Weights of a small GPT-style language model, trained from scratch on English Wikipedia.
Architecture: RMSNorm before each block, rotary positions, no biases in attention or MLP, embeddings untied during training, normalized queries and keys, some layers without positions, local attention windows, paired heads, gated attention, value embeddings, skips across layers, capped logits.
Each number is 128 + 32 x the weight over its row's rms, rounded and kept within 0 to 255. Layers, rows and columns count from 0. The size above them is the row's rms in percent of the matrix's.

# layer 4 MLP up, 1024x256, rms 0.119, rows 841-867, columns 128-255
size [ 97  95  91 105 106  91  98 101  60  99 105  92  37 106 103 110 108 100 104 105 106 100 101 100  84  88  93]
[[154 172 139  65 106  84 168  85  68 131 168 184 134 148 104 137 162 161 131 180 176 124 124 134 112 112  94  73 162 128  98 134 153 100 148 131 120 108 100 102 138 128 123 188 115 121 151 187 125 114 119 123 168 120 100 104 119 145 195 194  70 128 177 135 141 108  52 184  95 190  84  46 106 133 138  97  83 130  89 108 121 120  92 128 147 107 102 110  87 178  80 142 143 150 136 119 116 120 129  63 109  92  63  93 110 156 145 137 159 167 151 101 128 132 143 110 168 173 206  98  84  81 123  91  73 115 112 141]
 [ 94 182 188 195 108 120 148  74 169  79 143 110 155 119 149 124 150 163 109 144 116 159 107 155 102 148 123 149 126  78  64 170  83 163 123 131 179 172  84 183 158 122 113 121 135 147 160 151 152 119  51 172 112 137 104 130  90  79  96 132  80  92 120 106 176 145 144 120 140 162 100 143 149 107 133 103  89 173  95 101 161 156 102 139  80 118 164 185 173 126 112 110 142 166  97  90  95 112  96  93  57 128 179  85 158 161 139  92 147 166 131 139 126 140 101 131 106 144 136  91  96 126 178  79 171 119 146 141]
 [127 128 129 124 121 133 158 138 120 135 152 101 121 127 114  98  80 186 119 171  99 177  74 145 139 141 126 176 160 103 155 157 174 213  91 151 118 158 162 156 140 152  84 140 159 192 146 124 189  98 135 140 146 106  62 140 172 100  89 221 109  66 131 102 136 162 121 155  84 137 166 114  94 177 126 154  63 172 131 151 156  95  78 178 154 133 131 110 116 129 123  72 178 102 100 129 124  99 129 121 115 161 143 130  98 119 127 149 140 127 191 121 161 143 149 105 138 138 113  71  73 198 144 108  77 107 102 143]
 [112 163 180 154 148  99 187 131  88 105 109 120 150 125 169 155 111 143 129 126  67 165  89  94  92 100 131 115 143 112  62 152 151 102  54 124 139 128 136 140  91 186 177 171 131 184 187 163 183 109 130  79 112 113  89  84 109 147  90 147 133 114 187 150 140  97 111 145 139 113 122 144 104 213 165 107 122 123 139 136 124 153  85 177 112 180 140  71 100 151 128 113  97 115  48 140 101  86 167 109 118 152  88  92 155 144 128 114 131 134 113 186 144 169 138 122  93 121 196 105 171 155 171 117 172 137 167 128]
 [ 59  88 144  85 163 147 156 128 135 131 204 130 106 127 108 162  80  90 134 124 167 160 138 124 148 191 214 128 171  77  86 126 131  70 106  69 151 147 102 118 112 163 131 141 189 157 191 130 165  93 104 135 186 145 122 114 154 142  87 144  88  94 137 101 101 139  67 152  75 108 126 129  68 129 115 107 128 175  97 149 165  71 121  81  56 137 111 152 160 127 119  92 117 135 137 128 110 124 131  91 124 103 110 105 140 118  69 146 157 144 143 115  69 200 113  82 111 144 128  82 118 114 160 149 124  96 115  72]
 [113  64 114 142 135 124 147 156 129 106 152 126 157 183  83 123  85 172 194 156  78 138 107 141  87 114 136 145  86 154 131 136 124 147 144 100 105 171 120 110 141 150 129 182 134 192 153 145 111 106 163 151 150 112 131 156 130 118 116 103 136 164 197 120 141  77  98 110 103 168 175 137 108  83 123 113  71 139 160 174 117 131 168 204  85  91 198 105 132 182  89  90 134 141 107  82  91 127 179 165  94 139 143 115 133 158  98 118 105 172 148  77 110 150 128 149 158 184 149 135  86 193  92 124  98 157 122 154]
 [112 103 135 105 123 183 177 127 197 124 134 172 143 183 114 179 134  68 182 174 184 125 116 102  94 157 178 128 178  97 154 159 166 116  91 122 125 150 104  76 106 144 110 105 170 155 158 130 120  96  69 110 158  85 124 123 161 129 145 153  93 154 129 122  90 109 112 144 121 121 156 104 119 151 154 125 111 197 119 159 153 108 108 122 123 157 104 193 180 201 146 142 173 127 155 117 114  92 133 128 139  63 165 153 165 171 100 129 120 166 134 151 114 130 110 102 115 127 150 102 120 160  85 133 140 152 128  64]
 [ 77 160 143 178 111  91 101 120 149 124 115 143  62 145 123 150 209 102 140 145 161  79 110 132 178  95 134 134 182 129 105  91 119  96 102  91 142  99 129 114 118 107 162 142  59 142 136 101 145 141 122 150 148 166 146 172  53  99  90 144 113  80 115 134 149 108 151 103  92  83 144 106 155 124 215  93 156  72  89  88 141 124 123 126 162  96 129 113 118 138  97  80 151 113 123 173 124  97 189  91 114 138  83 118  58 162  74 142 103  78 107 132  89 167 118 174  92  61 183  73  89 194 115 117 145 146 137 200]
 [108 100 185 150 103 156 192 135 141  68  85 133 142 117 139 108 124 175 104 131 179 150  78 144 117 112 150 113  78 158 144 185 127 231 109 176 127  93 127 109  40 140  78 146 110 143  91 158 138 136  90 162 159 145 109 111 149  99 116 204 101 152 122  98 122  68 101 101 139 146 128 133 144  88 125 123 122  83 106  90 114  89 118  68 126  82 106 132 160 121 142 146 132 151 123 126 166 160 117 164 118  92 149 103 123 175  91 162 145 135 148 149 129 142 192 149 109 115  82 130 103 129 120 125 127 140  77 111]
 [ 92  99 149 135  98 149 154 105 130 102 124 149  74 148 105 190 143 138 123 106 121  80 121 124 139 217 113 165 169 162 155 132 114 130 109 124 171 163  49 184 161 162 106 154 121 173 150 166  92 152 136  97 135 174 119 117 160 145 123 118 117 128 111  68  76 103  77  18  50 182 152  97 131 151  27 130 106 102 162  92 125 112  93  98 170 136 134 138 198 139 110  93 117 154 117 139 107 114 131 152  82  90 147 116 158 141 145 127 165 158 187 160 142 149 147 143 150 147 127 104 160 154 123  58 121 141 120 114]
 [125 178 130 184  96 157 105 146  93 141 163 124 148 175 116 103 163 132 141  90 113 113 125 106 162  82 138 159 186 164 139 145 164 131 124 151 150 109 142 113 149 114 109  46 133 111 176 103 114  88 145 165 137 104 147 132  76  79 166  88 156 143 127 120 120 131 119 139  93  75 145 123 109 207 136 117 183 147  64 192  62 130 147 145  74  79 117  75 127 149 122 139 132 117 123 159 129 118 148 170 119 147 115 155 110 164 153 102 150 100 171 118 113 115 162 126 175 125 143 125 154 108 119 106 121 105 181 154]
 [135 118  99 133 141  94 136 112  64 171 126 180 135 125 130  76 169 104 154 152 167 147 103 139 139  92 125 133 159  79 159 183 193 116  69 128 148  95 122  45 121 166 133 138 157 157  69 138 138 115  93 149 168 134 198 164 111 131 134 138 103 131 165 135  92 120 130 135  99  84 133 137  76 121 106 166 151 119 119 100  68 119 170 135 160  64 140 115 111 143 113 179 144 217 142 139 146  99 113 189 140 196 111  95  90 123 130 148  82 107 129 111 134 162  71 167 162 105 145 117 116 121  93 160 168 102 122  91]
 [108 133 113 129 119 139 148 136  93 129 181 175 124 138 165 125 131  93 194 124 144 156  80 142 124 111 133 152 216 118 117  99 124 159  94 129 192 152 126  99 191 136 173 107  95 132 183 135 151  95  38 107 185  71 125 115 132 210 142 190 103 103 138  58 112  84 106 123 103 107 142 106 155 121  96 135 106 124 147 129 172  78 104 164  76  89 141 140  96 175  99 122 133  93 111 106 132  54 146 139 103 140 140 136 127 180  97  73 166 128 161  74 116 105 139 123 139 116 157 109  87 114 157 134 123 124 116 110]
 [ 97 118  80 142 119 136 127 127 140  67 101 181 131 122 198 150 105 117 106 157 131 122 124  85 153 131 122  79 172 154  95 123 129 129 115 104 128 162 131 146 186 174 164  93 116 155 180  60 175 100  71  67 125  70 171 106 108 168 179 191  99 140 141 110 166 141 150 142 122 131 147 125 147  63  80 190 197  71 139 149 101  55 148 215 106 151 158 177 145 151 141 138 132 197 164 115 175 112 156 117 135  73 136 167 188 157 126  48 139  63 133 124 119 142 164 140 161 151 119 132 127 136 130 123 111 113 149 138]
 [111 101 113 107 110 123 162 167 106 126 125 123 112 126 110  87 170 112 137 199 110 101 137 106 132 147 140 159 136 137 139 119  95 142 168 158 147 147  96 149 197 104 146 142 128 117 170 100  94 148 118 121 127 120 134  99 159 156 128 121 121 114 113  86  88 132 107  98 112  69 134 127 102  87 109  99 110 116  59 113 106 129 128 136  74 101 143 121 139 151 101 155 141 109 130 112  59 110 147 147  84 117 119  53 149 129 160  93 103  96 148 167 167  86 110  81 143 140 117 112 155  64 139 124  88 165  82 112]
 [148 132 174 143 164  93 164  85  88 150 145  85 155 127 110 115 102  87 132 127 101 112 156 134 105 105 163 109 131 148  94  75 230 103 126 127 114 120 119 111 155 163 161 146 135 121 179  99 102 164  86 122 152  94  99 148 173 188  91 211 143 140 166  67 142 119 133 130 175 167  95 129 142 168 163 112 130 194 107 156 159 100 103 159  94  98 176 108 120 123  91 127 119 122 129 142 146 121 158 126  94 214  93 106 139 218 143 150 145 165 126  99 114  93  98  84 148 110 151 122  82 143 187 113 147  89 100 104]
 [171 162 144 104 117  83 133 116 135  87 153 104  74 101 128 115 155  81 159 154 144 114 165 152 118  64 141 177 173 114 137  98 168 127 123  77 127 158 125 132 120  91 141 141 126 137  96 133 116 131 108 169 200 196 128  90 104  85 178 142  65 154  89  88 175 105  73   9  13  97 150 108 131 112 134 127 137 102  82 113 175 128 102  93 137 135 144 117 105 163  72 103  95 106  96 114  93 112 163 135 111 124 101 137 129 106 104 131 126 151 165 123 123 151 116 174 133 118 126 107  89 123 149 157 205 173 170 197]
 [150 164 185 133  99 153 143 108 133 166 191 136 160 107 153 129 183 113 222 153  91 112 161 176 154 108 146 142 151  71  74 128 162 117 108 150 140 135 113 132 156 171 107 133 149 118 133 173 161 123 142 116 166 116  68 160 155 130 180 118  87 113 100  93 130 121 191  99  86 126 112 100 145 190 141  99 154  96 131 142 107 131 145 152 132 160 124 145 135 179 108 131 171 108 178  79 126 100  88 168  84 103 108 131 103 117 122 107  45 102 107 132 169 148  88 100 137 169 136 122 138 101 186 186 179 139 139 101]
 [143 120 158 181 157 125 183 121 105 165 168 126 131 137 172 169 123 157  90  89 141 106 127 116 117 116 126 128 119  96  64 156  92 159 109 121 190  91  96  81 123 159 174 183 177 150  90 144 129 128  72 106 158 110 115 103 140 113 145 143  50  81  51  62  53 135 114 146 111 164 143 114  67 101  75 126 125 166 116 112 131  72 195 149 105 140 140  84  81 147  89 148 142  49 197  98 114 122 132 146  95 124 180  90 101 176  75 154 100 110 102 119 150 132 102  92  41 166 172 128 106 170 109 150 129 172  86 104]
 [141 145  94 137 125 115 117 133 139 154 152  90 135 133 118 116 123 159 151 146 160 133 157 173 129  96 156 112 143  58 106 156  74  90 101 114 153 156 151 107 122 138 130 160  89 107 122 157 104 118 143 134 189 135 128  99 131 175 150 129  60  81 100 127 151  93 102 105  72 103 126 123  87 136 126 193 108 181 107 138  79  76 170 172 144 142 163 107 130 137  95 140 131  83 110 163 118 111 142 140 141 124 118 124 116 118 119 152  85 140 101 172  88  78 141 110 154 134 113 104  86  88 117  48 126  86 141 101]
 [179  98 193 212  89 117 165 134 159 102 169 126 125 140 147 134 152 118 154 104 113  59  65 106 104 115 173 135 123 128 131 116 156 138 141 113 165 147  65 110 154 135 133 151  97 112 165 116  79 156 131 107 125 102 111 113  87  85 183 171 140 134 122 107  91 116 119  91  95 163 125 150 146 163  85 127 136 123 167 109 109  79 122 140  84  97 157 119 132 100 149 134  96  87 119 134  81 121 101 111  82 167 138 115 105 170  94 129 169 143 159  98 125 132  92 168 164 139 187 132 113 124 118 102 126  81  90 169]
 [ 88 103 165 192 139 155 182 159  81 122 144 114 116 114 132 133 121 134  87  89 134 182  51 122 182  98  86 118 135 102  97 151 194 132  98 112 169 133 134 164  90 148 112 126 168 109 112  95  81 117 141 130 141 112 146 118  82 172  95 122 109  93 137 126 100  75 110  90  86 125  98 164 127  95 150  96 157  99 156 154 194 154 101 150 144 104 109  62 106 119 100 137  87  55 138  63 120 142 168 112 108 154 127  98 175 135 130  99 133 118 157 130 163 164 121 142 134 120 114  89 167 192 204 133 161 108 152 154]
 [163 111 164 149 117 118 156  88 156 155 163 213 153 109 108 208 155  80 132  95 127 132 173 118  50  92 169  86 172 150  98 152 154 108 135 103 126 133 104 110  84 212 137 129 107  83 148 144 203 121  84 136 145  65 125  89 126 101 181 191  73  92 164  82 115  79 102 129  65 172 148 168 116 155 116 134 111 170 116  88 134  91 164 116 122 163 162 124 153 132 136 163  97 162 162  63 195  99 143 130 147 112 169 127 110 138 124 147 187 124 118 107 134 154 107 140 160 131 140 114  75  66 138 172 134 148 195 134]
 [134 100 117 170 168 102 145 142 114 134 154 102  48 192 176 152 139 102 131 129 115 164 121 129 134 190 133 131 192  94  75  96 141 159  75 109 190 136 101 130 139  96 141  86 153 151 142 117 190 109  72  76 176 105 115  98 161 142  99 106 173 129 129  88  99  88  84 128 137 120 101  39 158 123 109 121 146 132 147 151 172 112 119 118  70 142 110 123 147 118 104 120 106  62  88 141 130 118 184 165 128 184 124 107 145 104 129 143 100 141 128 171  82 123 127 112 149 126 140 139 114 103 173  71  76 153 160 175]
 [141  96 163 140 115  60 109  87 100 183 148 164  92 124 140 112 165 167  84  79 209 128 129 113 113  96 136 119 140 132 207 138 180 101 121 176 172 181 128 107 162 133 185 138 125 131 153 180 162 121  97 114 175 100  98  69 144 171  75 156 128 125 174 115 114 133 104 119 133  92 171 117 142 147  93 149 119 110 107 146 162 134 121 128 116 144 136  47 129  96 140 103 137 104  75  93 122  83 127  98 155  96 110 146  88 133 145  96 129 195 148  72  55 142 152 145 122  72 131  60 150 199 162 134 101 130 106 130]
 [ 90  94 191 120 134 211 160 154 144 114 107 125 101 135 132 118 155 131 149 168  77 107 132 147 139  84 113 105 132 122 119 112 161 154 169  75 127 182 140 125 136 135 125 107 109 173 123 119 122 110 139 120 177 153  81 112 204 141 103 115  94 117 180  99  92 116 107 159 132 156 167  44  64  93 102 125 167 118 113 154 213 150 124 166 125  84 124 141 132 135 114  99 145 186  76  96 166 103 130 145 146 138 122 132 132 149 155 100  78 136 122  94  83 167 131 117  81 153 158 137 150 126 124 107 164 141 111  62]
 [ 74 192 140 202 139 122 116 127 141 173 149 137  46 126 140  98 132  65 116 144 125 111  89 129 106  73  88 151 125 170 113 145 125 150 100  74 129 113 118 142 166 151 125 136 103 157 152 131 103 105 143 136 121 133 172 142 114 151 140 105 125  71 108 126  91  74 148 105  66  97  90 117 138 145 110 110 126  71 116 105 184 143  82 127  49  83 162 126 114 151  66 177  69 126 218 141 114 131 117 136 152 163 106  92 134 173 132 124 119 164 108 179 108 157 155  87 133 113 153 130  98 156  96 140 111 154 142  50]]
# layer 4 MLP down (transposed), 1024x256, rms 0.105, rows 841-867, columns 128-255
size [103  96  90 108 105  96  99  98  62  97 107  92  23 113 108 108 109  95 103 107 101 103 102  94  80  86  99]
[[148 134 171 151 138 112 142 177  99 161 114  82 117 104 138 203  94  79  98 134 137 149 107  76 132 107 115 166 170 138  58 135 185 227 103 182 144 152 114 127 193 104 119 143 163 187  84  93 122 157  97 130 126 192 125  88 136 119 122  76 101  89  72 139  81 137 121 115 102 112 114 167 112 163  86 143 115  94  86 137 103  48 174 137 108 140 148 158 120 143  64 102 137 113 198 130 122 131 168  97 175 136 155 158 118 100 151  99 108 139 119  78 118 161 136 139 155 163 118 109 128 170 197 148 129 114  76 193]
 [152 140 118 147 149 170 121 152 136  97 144  93 117 156 158 179 159 149 133 136 127 110 103 127 124 140 160  91 143 146 106 128  44 156 120  95 150 140 157 137 111  92  58 214 147 118 174 122 141 147 150 157 102 162 131 103 112 165  82 143  78 178  52 130 160 165 187 136 157 153 124 119 154 157 143  77 127 185 134 138  92 147 133 133 151  84 139 130 126  98 166 130  42  95 113 117 182 102  88 140 148 172 106  83  65 100 153 148 127  99  92  99 139 156 144 192 138 139  88 137 135  91 112 142 147 118  74 141]
 [ 82 160  91 134 162 148  92 130 101 123 180 155 158 122 115 139 129 130 131 127  94 122 133 167 147 137  93 109  99 114 154 108 109 137 164 185  14 127 122  88 144 100 144 139  79 187  68 128 155  86 126 130  61  81 105  94 110  64  95 136 125 127 126 161 185 177  88 150 101 116 173 219 145 131 139 143 117 161 162 155 111 112 196 139 203 139 133 126  91 122 152  81  69 162 168 120 115 193 101  96 147 106 191 149 110 157 143 187 130 133  82  84 158  55 136 154 135 138 107 146 140 145 172 140 159 148  99 148]
 [ 36 142 125 211 132 120 142  57 129 156 145 136 109  85 166 126 202 106 232  57 136  71 105 195 162 140 112 156 126 119 209 136 206  97 134 164 201  75 167 125 166 131 135 112  85 155 148 150 162 139 160 156 117 150 147 158 123  87 144  90 156  97 131 151 138 171  99 173  90  68 145 111 177  94  67 169 125  77 122 146  97 130 165 177 135 125 127 111 163 119 137 194 113  96  91 130 138  95  96 168 118  97  89 106 121  79 135 100  88  72 162 179  91  86 126 120 128 135 137 151 134 125 154 120 138 109 106 174]
 [123  88 111  61  56 112 152 128 255  92 135 134 138 202 102 123  98 171 122  76 122 132 119 118 140 110 141 113 102 213 139 177  91 115 144 136  94  79 124 172  80  88  49 130 145  82 133  95  53 141  99 136 151 176 118 153 181 135 116 120 119 160 158 129 148 155 102 129 159 125  97 100 131  94 146 123  76 179  90 128 139 136  98 104  96 110 128 127 144 135 132 126 118 113 137 195 109 145  76 107 163 173 103  77 128 173 145 151 132 123  98 121 105 112 141  89  64 113  61 154 118 132 116 151 136 113 132 111]
 [169 119 108 153  83 132 145 128  75 119 165 116 164 174 125 122 146 112 156  90 124  85 106  36 177 120 114 168 144  99  96 114 129 130  45 156  68 118  96 132  69 158  84 176 133 134 172 148  98 119  93 144 158 106 175 136 136 126  96 134  86 107 127 156  87  86 160 106  79 139 120  92 161  92 137 163 108 109 156 127 116 175 151 152 105 145  87 139 153 167 135 168 104 149  72 160 140 169  87 117 125  60 142 172 163 155  51 106 147  85 114 131 120 177 210  93 124 175  86  75 118 147 150 119 128 158 122  94]
 [ 97 126  70 132  67 134  76 137 202 102 132 138 155 155 140 124  72 153 142  74 107 101 119 168 177 176 153 148 138 140 138 157  98 133 154 120  31 128 133 112 100  73  87  85 197  74 150 124  82 140 139 121 111 102 122 100 111 182 110 103 115 111 126 139 177 142 114 227 142  75 118 133 123 153 130 117 112 204  88 131 112 164 117 118 114 128 149 149 164 138 130 207 135 178 164 171 129 119  43 103 166 147  81 121 112 110 118 173 121 128   6 171 116 116 101 121 130 138 107 157 127 111 131 146 152 158 122 149]
 [144  99 132 109 141  75 142 122 138  84  71 161 168 146 106 145 120 184 129 133 126  93 157 130  53  83 171  82 139 131 130 111 102 107 128 139  93 141 130 167 141 117 101 118 100 100  89  77 134 166 134 210 185 205 124 106 134 142  48 121 155 143 107  90 125 132 198 166 141 161 151 119 131  81 203 128 174 177 135 126 132  90 125 151 130 123  89 108 142 117  92 141  94 153 170 163 122 149 144 150 119 112 145  89  99 122 194 103 112 136 109 102  76 112 138 120 120 141 167  68 144 160  55 205 129 104 158 160]
 [135 130  97 117 135 133 125 148  70  83 132 164 127 124 132 150 161 125 165 166 101 176 151 140 105 163 136 131 140 125 153 127 119 110 137  98 104 148 171 184 172 196 173  86 146 108 160 103 120 116  71 132 136  87 112 102 126 129 163 161 138 113 147 135 153 194 113  90  65 155 144  77  54 164 169 136 132 127 158 138 185 187 114 167  65 113 116 178  94 136  96 152 164 182  93 173  88 204 133 139 125 148 102 133 141 146  84 107 150 116 137 164 128  89  65 109 152 100 119 125 188  74 131 130 106  81 157  90]
 [116 117 105 181  98  64 147  92 154  45 159 142  98 147  31 116 167 111  87  78  81 123 127 149 145  38 115 154 120 121 148 132 153 144 112 151 147 105 155 171  97 146 140 126 157  71 157 112  79 153 132 151 179 154 119 110 182  85  99 130  94 106 120 118 165 136  67 142 122 131 200 144 170 112 135  93 125  94  99 131  95 112 113  78 143 108 124 138 151  92 136 137 183 144 123 137 122 126 103  74  88 147 146 153 115 140 118 167 114 153 105 132 164 121 163  91  64  62  97 126 117 112  83 138 156 133 113 116]
 [137 138  97  98 117  90  98  94 128  93 112 122 100 164  90 162 158 150  96  62  51 132 159  91 129 173  95 153  77 153  98 152 145  86 187 143  74 117 155 171 185  81  72 121 120 137 110 158  83  80 154 132 167 120 134  99 139  85 102  72 185 145 133 138 111 136 137 172 117  80 129 110 139  87 154 142 152 126 209 125 117 186 142 105 109 106 152 116 156 116  74 109  80 104 132 117  92 148 167  28  90 152 114 166 158 108 100 133 128 112  95 106  72  83 162 128 133  43 148 190 104 111  86 122 195  65 104  99]
 [142 120 145 193  95 145 178 194 153  52 110 152  95 130  89 129 211 131 169  92 116 107 114 108 107  86 112 137 124 120 100 109 153 161 131  92 201 191 154 178 135 141 131 165 126 165 180 113 110 136 114 124 144 104 110  84 172 171  54 140  65 118 137 105 109  99  94 123 102 140 127 122 152  74  59 101 150 141 154 135 139 108 149 147 197 137 138 159 155  84  80 167 116 133 144 121 172  99  76 159 134 219  72  96 139 135 142 117 151 129 153 138 121 140 165 133 148 147 188  96 117 104  89 114 156 116  65 120]
 [149  97 158 102 136 141  98  68 114 100  98  95 118 129 138 108  98 145  99  90 164 130 120 131  86 165  94 145 101  63 107 106  72  78 125 137 192  93 138 195 121 115 118 161 109 146 162 169 139 152  95 137 138 148  76 152 105  90 146  88 102 120 124  63 110 145 148 129 129 148 110 129 106 120 123 137 108 143 142  77 162 110  23 104 139 131 104  98 148 129  82 110  61 125 121  39 120 158  67 139  54 112 167 113 142 150 115 132 154  81 148 208 191 116 199 139 143 152  81  78  75 143 125 133  92 173 152 134]
 [147 193 180 178 125 177 116 126  94 125 172 133 135 106 164 102 135 166  99 110 131 153  99 170  77 106  87 148 107 104 143 173  95 102 140 136 122 145  78 158  63 142 131 146 140  97 191 134 199 131  84 145 112 146  81 100 155 114 141 110 121 130  94 181 149 138 188 100 182 148 130 157 134 164 155  73 127 131  93  57  93 115  85 180 179 146 120 171 102 103 156 145 152 125 140 129 157 146 116 128  55 137 159 121 136 115 115 138 147 152  84  83  99 131 139  72  94 172 105 169 186 102 142 122 108 180 111  86]
 [134 125 156 170  94  78 123  94 114 120  99 184  94 105  96 115 153  93 147 168 126 145 137 153 141 164 100 136 150 183 110 166 118 105 176 114 163 140 110 127 147 118  74 124 128 185  84 211 133 129 114 106 152  88 104 123  74 106 124 152 155 120 136  85  60  88  69 126  88 136 154 109 145 128  83 107 151  79 146 121 203 107 181 115  85 113 203 106 185 118  47  65 141 116 133 101  54  88 161 149  46 160 162 174  78  98 114 138 140  85 148 174  88 128 129 119 127 119 141 148  91 115 105 130 194 112 144  95]
 [131 123 150 174 121  81 132  72 109 124 129 120 151  90 123 123 166 141  98 134 130  80 124  34 100 142 178 153 120  75 141 161 208  95 138  55 180 110 188 134 137 117 109  93  72  88 111  99 119 147 149 170 158 132  60 196 116  84 115 120 164  95  52  59 148 136 155 160 153 126 137 102 178  47 119  97 124 120 118 160 119 122 139 142  98 128 117 126 141 150 100 142 174 135 118 101 104 124 130 119 159 120  72  75 144 109  90 148 144 163 189 110 107  95 133 181 158  80 110 118 119 164 130 153 106 154  85 171]
 [162  32 151 111  92  86 150  79 137 168 100 179 132 171  48 145 116 157 114  80 101 129 171  95 129 138 180 135 152 163 144 181 186 164 140 121 116 131  88 104 151 179  52 144 108 150 117 135 154 198 100 159  93 125 108 136 127  78 136 181 140 125 142  79 176 102 105 154 151  98 152  97 168 104 171 126 107 140 132 109 112 132  86  84 133 119  81  90 154 129 148 148  87 129 135 169 112 132 142 126  97 102 137 138  91 130 168 101 114 175 175 105 148 122  96 122 142 163 167 136 165 149 136 137 180 154  96 121]
 [129 118  98 181 151 110 119  47 169  78 172  67 130  92 112  89 137  94 123 160 125  92 191 115  64 176 140 148 113 125 158 131  82  74 143 116 133  58 161 140 134 124 172 156 143 141 136 165 110  79 141  92 120 156 107  96 138 107 136  91 105 124 135 108 130 124 143 135  64 123 154 121 143  93 128 123 109 151 148  74 119 137 179  58 122 156 119 135 129 124 130 116  97 190 123 113 122 124  90 118  93 148 148 162 176 167 144 159 141 168 140 138 153  15 140 100 133 133 100 129 118 112 124 143 192 135 126 157]
 [137  91 113 119 122  97  68 200 103 126  70  78  66 166 117 107 141 156  76 147  55 133 151 124 143 125 177  99 108 144 182 129 167 133 135 118 154 120 132  93 121  96  65 116 132  62  94 158 146 134 139 149 122 126 118 170 136 132  37 131 136 138 148  73 106 107 171 145  65 104 100 151  78  87 129  82 119 116 153  97 112 142  86  90 102 150  89 105  95  76 128  93 130 102 143 138 162 214  88 130  85 143  78 149  75 165 172 155 106 182 185 184 141 125 145 142 134 105 228 126 143 136 126  79 172 126  59 113]
 [181  78 116 142 139  87 177 161 146 124 120 169 108 135 110 115  82 143 119 106 210 142 101 102 134 141  72 176 102  76  89 134 125 158 130 127 137 160  98  98 125 114 130 172 121 166 105 130 132 123  89 115 126 114  96  83 186 111  61  84  69 114 135 153 120  53 151 174 153 184 108 159 144  90 153 100 142 117  94 115 162 130 122 115 186 136 162 166 128 109 137  93 150  96 118 138 127 120 133 100  89  70 124 186 121 117  93 158  98 186 143  87 101 189 155 123 127 125 140 109 115 135 120 149 102 155 100 162]
 [107 120  59 148 111 121 150 155 233 129 161 154 111 134 126  70 179 166 172 126 134 120 114  67  88  69 136 155 124 116 132 143 148 119 168 119 142 133 153 161 127 110  87 160 145 120 184 188 115 109 157 101 105  59 129 148  88 108 114 150 123 209 134 135 152 148 183 143 131 116 147 141  96 143 124 138 146 159 116 155  93 168 155  78 144 110 128 115 155 135 155 139  89 121  96 159 162 109 192 141 166 170 157 103 112 153 186 166 154 118 109 122 123 106 133  99 137  98 118 159 159  28 116 157 114 129 110 169]
 [154 158 126 156 118 149 167 137  96  83 120 129 146 154 125 152 104 131 114  84 119 109 138 171 117 116  62 144 144 123 135 165 138  77  73 110 140  68 146  97 141 128 160 115 112 145 132 123 115 163 107 170 136 150 255 149 119 118  87  76 156 148 170 136 105 129 134 107 159  12 169  51 152 132 194 119 158  99  84 118 134 137 141 115 116 135 195 121 127 152  94 128  86 152  56 143 116 184 142 151 103 116 144 101 148  95 144 137 135  92 123 151 136 108 160  96 141 134 121  92 154 145  85 219 137  92 137 171]
 [224 111 109 105 173 181 115  91 138 156 114 100 121 122 126 144 158  83  28 211 110 163 178  89 135  63 140  97 140 160 141 114 117 139 158 117 159 111  97 140 128 126 123 141 132  96 165 169 143 149  97 144 157 159 133 138 168 141 142 147 169 139  87 111 152 138 130  96 150 155 167 171  81  98 154 100 100 178 117 119 109 185 128 148 160 133 127 105 106 147 157 178 116 135  56  87 155 107 165 159 142 155  85 102 137 114 124 171 127 155 124 124 145 129 178  60 122 120 105 144 120  95  92 224 123 164 103 135]
 [129 139 119 132 131 138  85 160 107 150 112 170 106 130 159  85 130 151 106 121 139 175 137  86 140 111  87 101 120 128 148 167 149 135 170 104 143 120 135 163 124 137 100 139  90 118 133 155 173  64 157 141 148 152 141 129 109 189 137 118  89 166 127 146 116 127 133 116 122  84 184 144 127  78 125 132 136 168 125 197 104 190 163  74 128 129 126  72 102 152 143 177 101 115  89  95 120 104 118 156 222 125 158  63 168 102 116 131 123 157 124 194 139 121 136 139 162 136 118 173 157  59 171 172 135 103 131 125]
 [109  82 108 123 114 180 173 134 160 147 125 127 133 158 119 115 102 130 122 146 121 121  79 150 152 186  48 143  94  86 115 118  43 147 128 111  88 110 127 110 106 137  45 143 137 160 103 131  70 155 155 113 135 137 146  85  80  93 131 114 101 142 125 161 132 115 116 163 105 115 125 180  71 185 100 124 106 187 144 177 157 155  95 165 154 205 102 137 133 120 141 121 124 105 169 151 149 121  19 151 159 150 208 158 138  83 125  92 189 135  87 152 121 139  77 103 171 117  94 180 197  82 152 140 146 127 110 132]
 [ 93 130 155 112  99 223 143 154 160  59  71 114  77  84 106  69 152 106 184 151  96 113 183 147 111 139 110 153 138 121 180 153 108 151 109 150 102 171 210 128 144 157 168 135 105 124 179 102 123 108 159 105 116 141 108 172 164 139 197 135 164 130 146 193 166 191 162 208 122 167 154 122 116 162 103 140 128 162 156 121 123 169 143 116 194  98 130 155 129  81 147 145 187 185  84 151  71 135 149 120 160 126 114 124 140 136 146 136 115 134  77 145 107 132 114 129 143  85 121 127 159 105 116  93  98 124 135 163]
 [158 158 166 141 129 146 102 110 157 133 121 144 107 185 134 113 131 105  97  95  88 161 144 156 120 112  11 132  97 155  94 160  77 104  81 156 117 109 125  83 170 102 152 106 128 121 181 123 121 162 176 100  73 188 150 166 119 205 104  80 106 128  95 169 120 135 175 153 132 109  94  86  90 130 154 131 106 124 107  95 110 148 117 123 104  91 135 128 124  66 155 176 161 109  92 139 131 221 117 134 182 153 106 118 126 105 173 151 121 120  91  92  95 130 162 148 108  78  92 136 111 126 115 103 139 111 137 107]]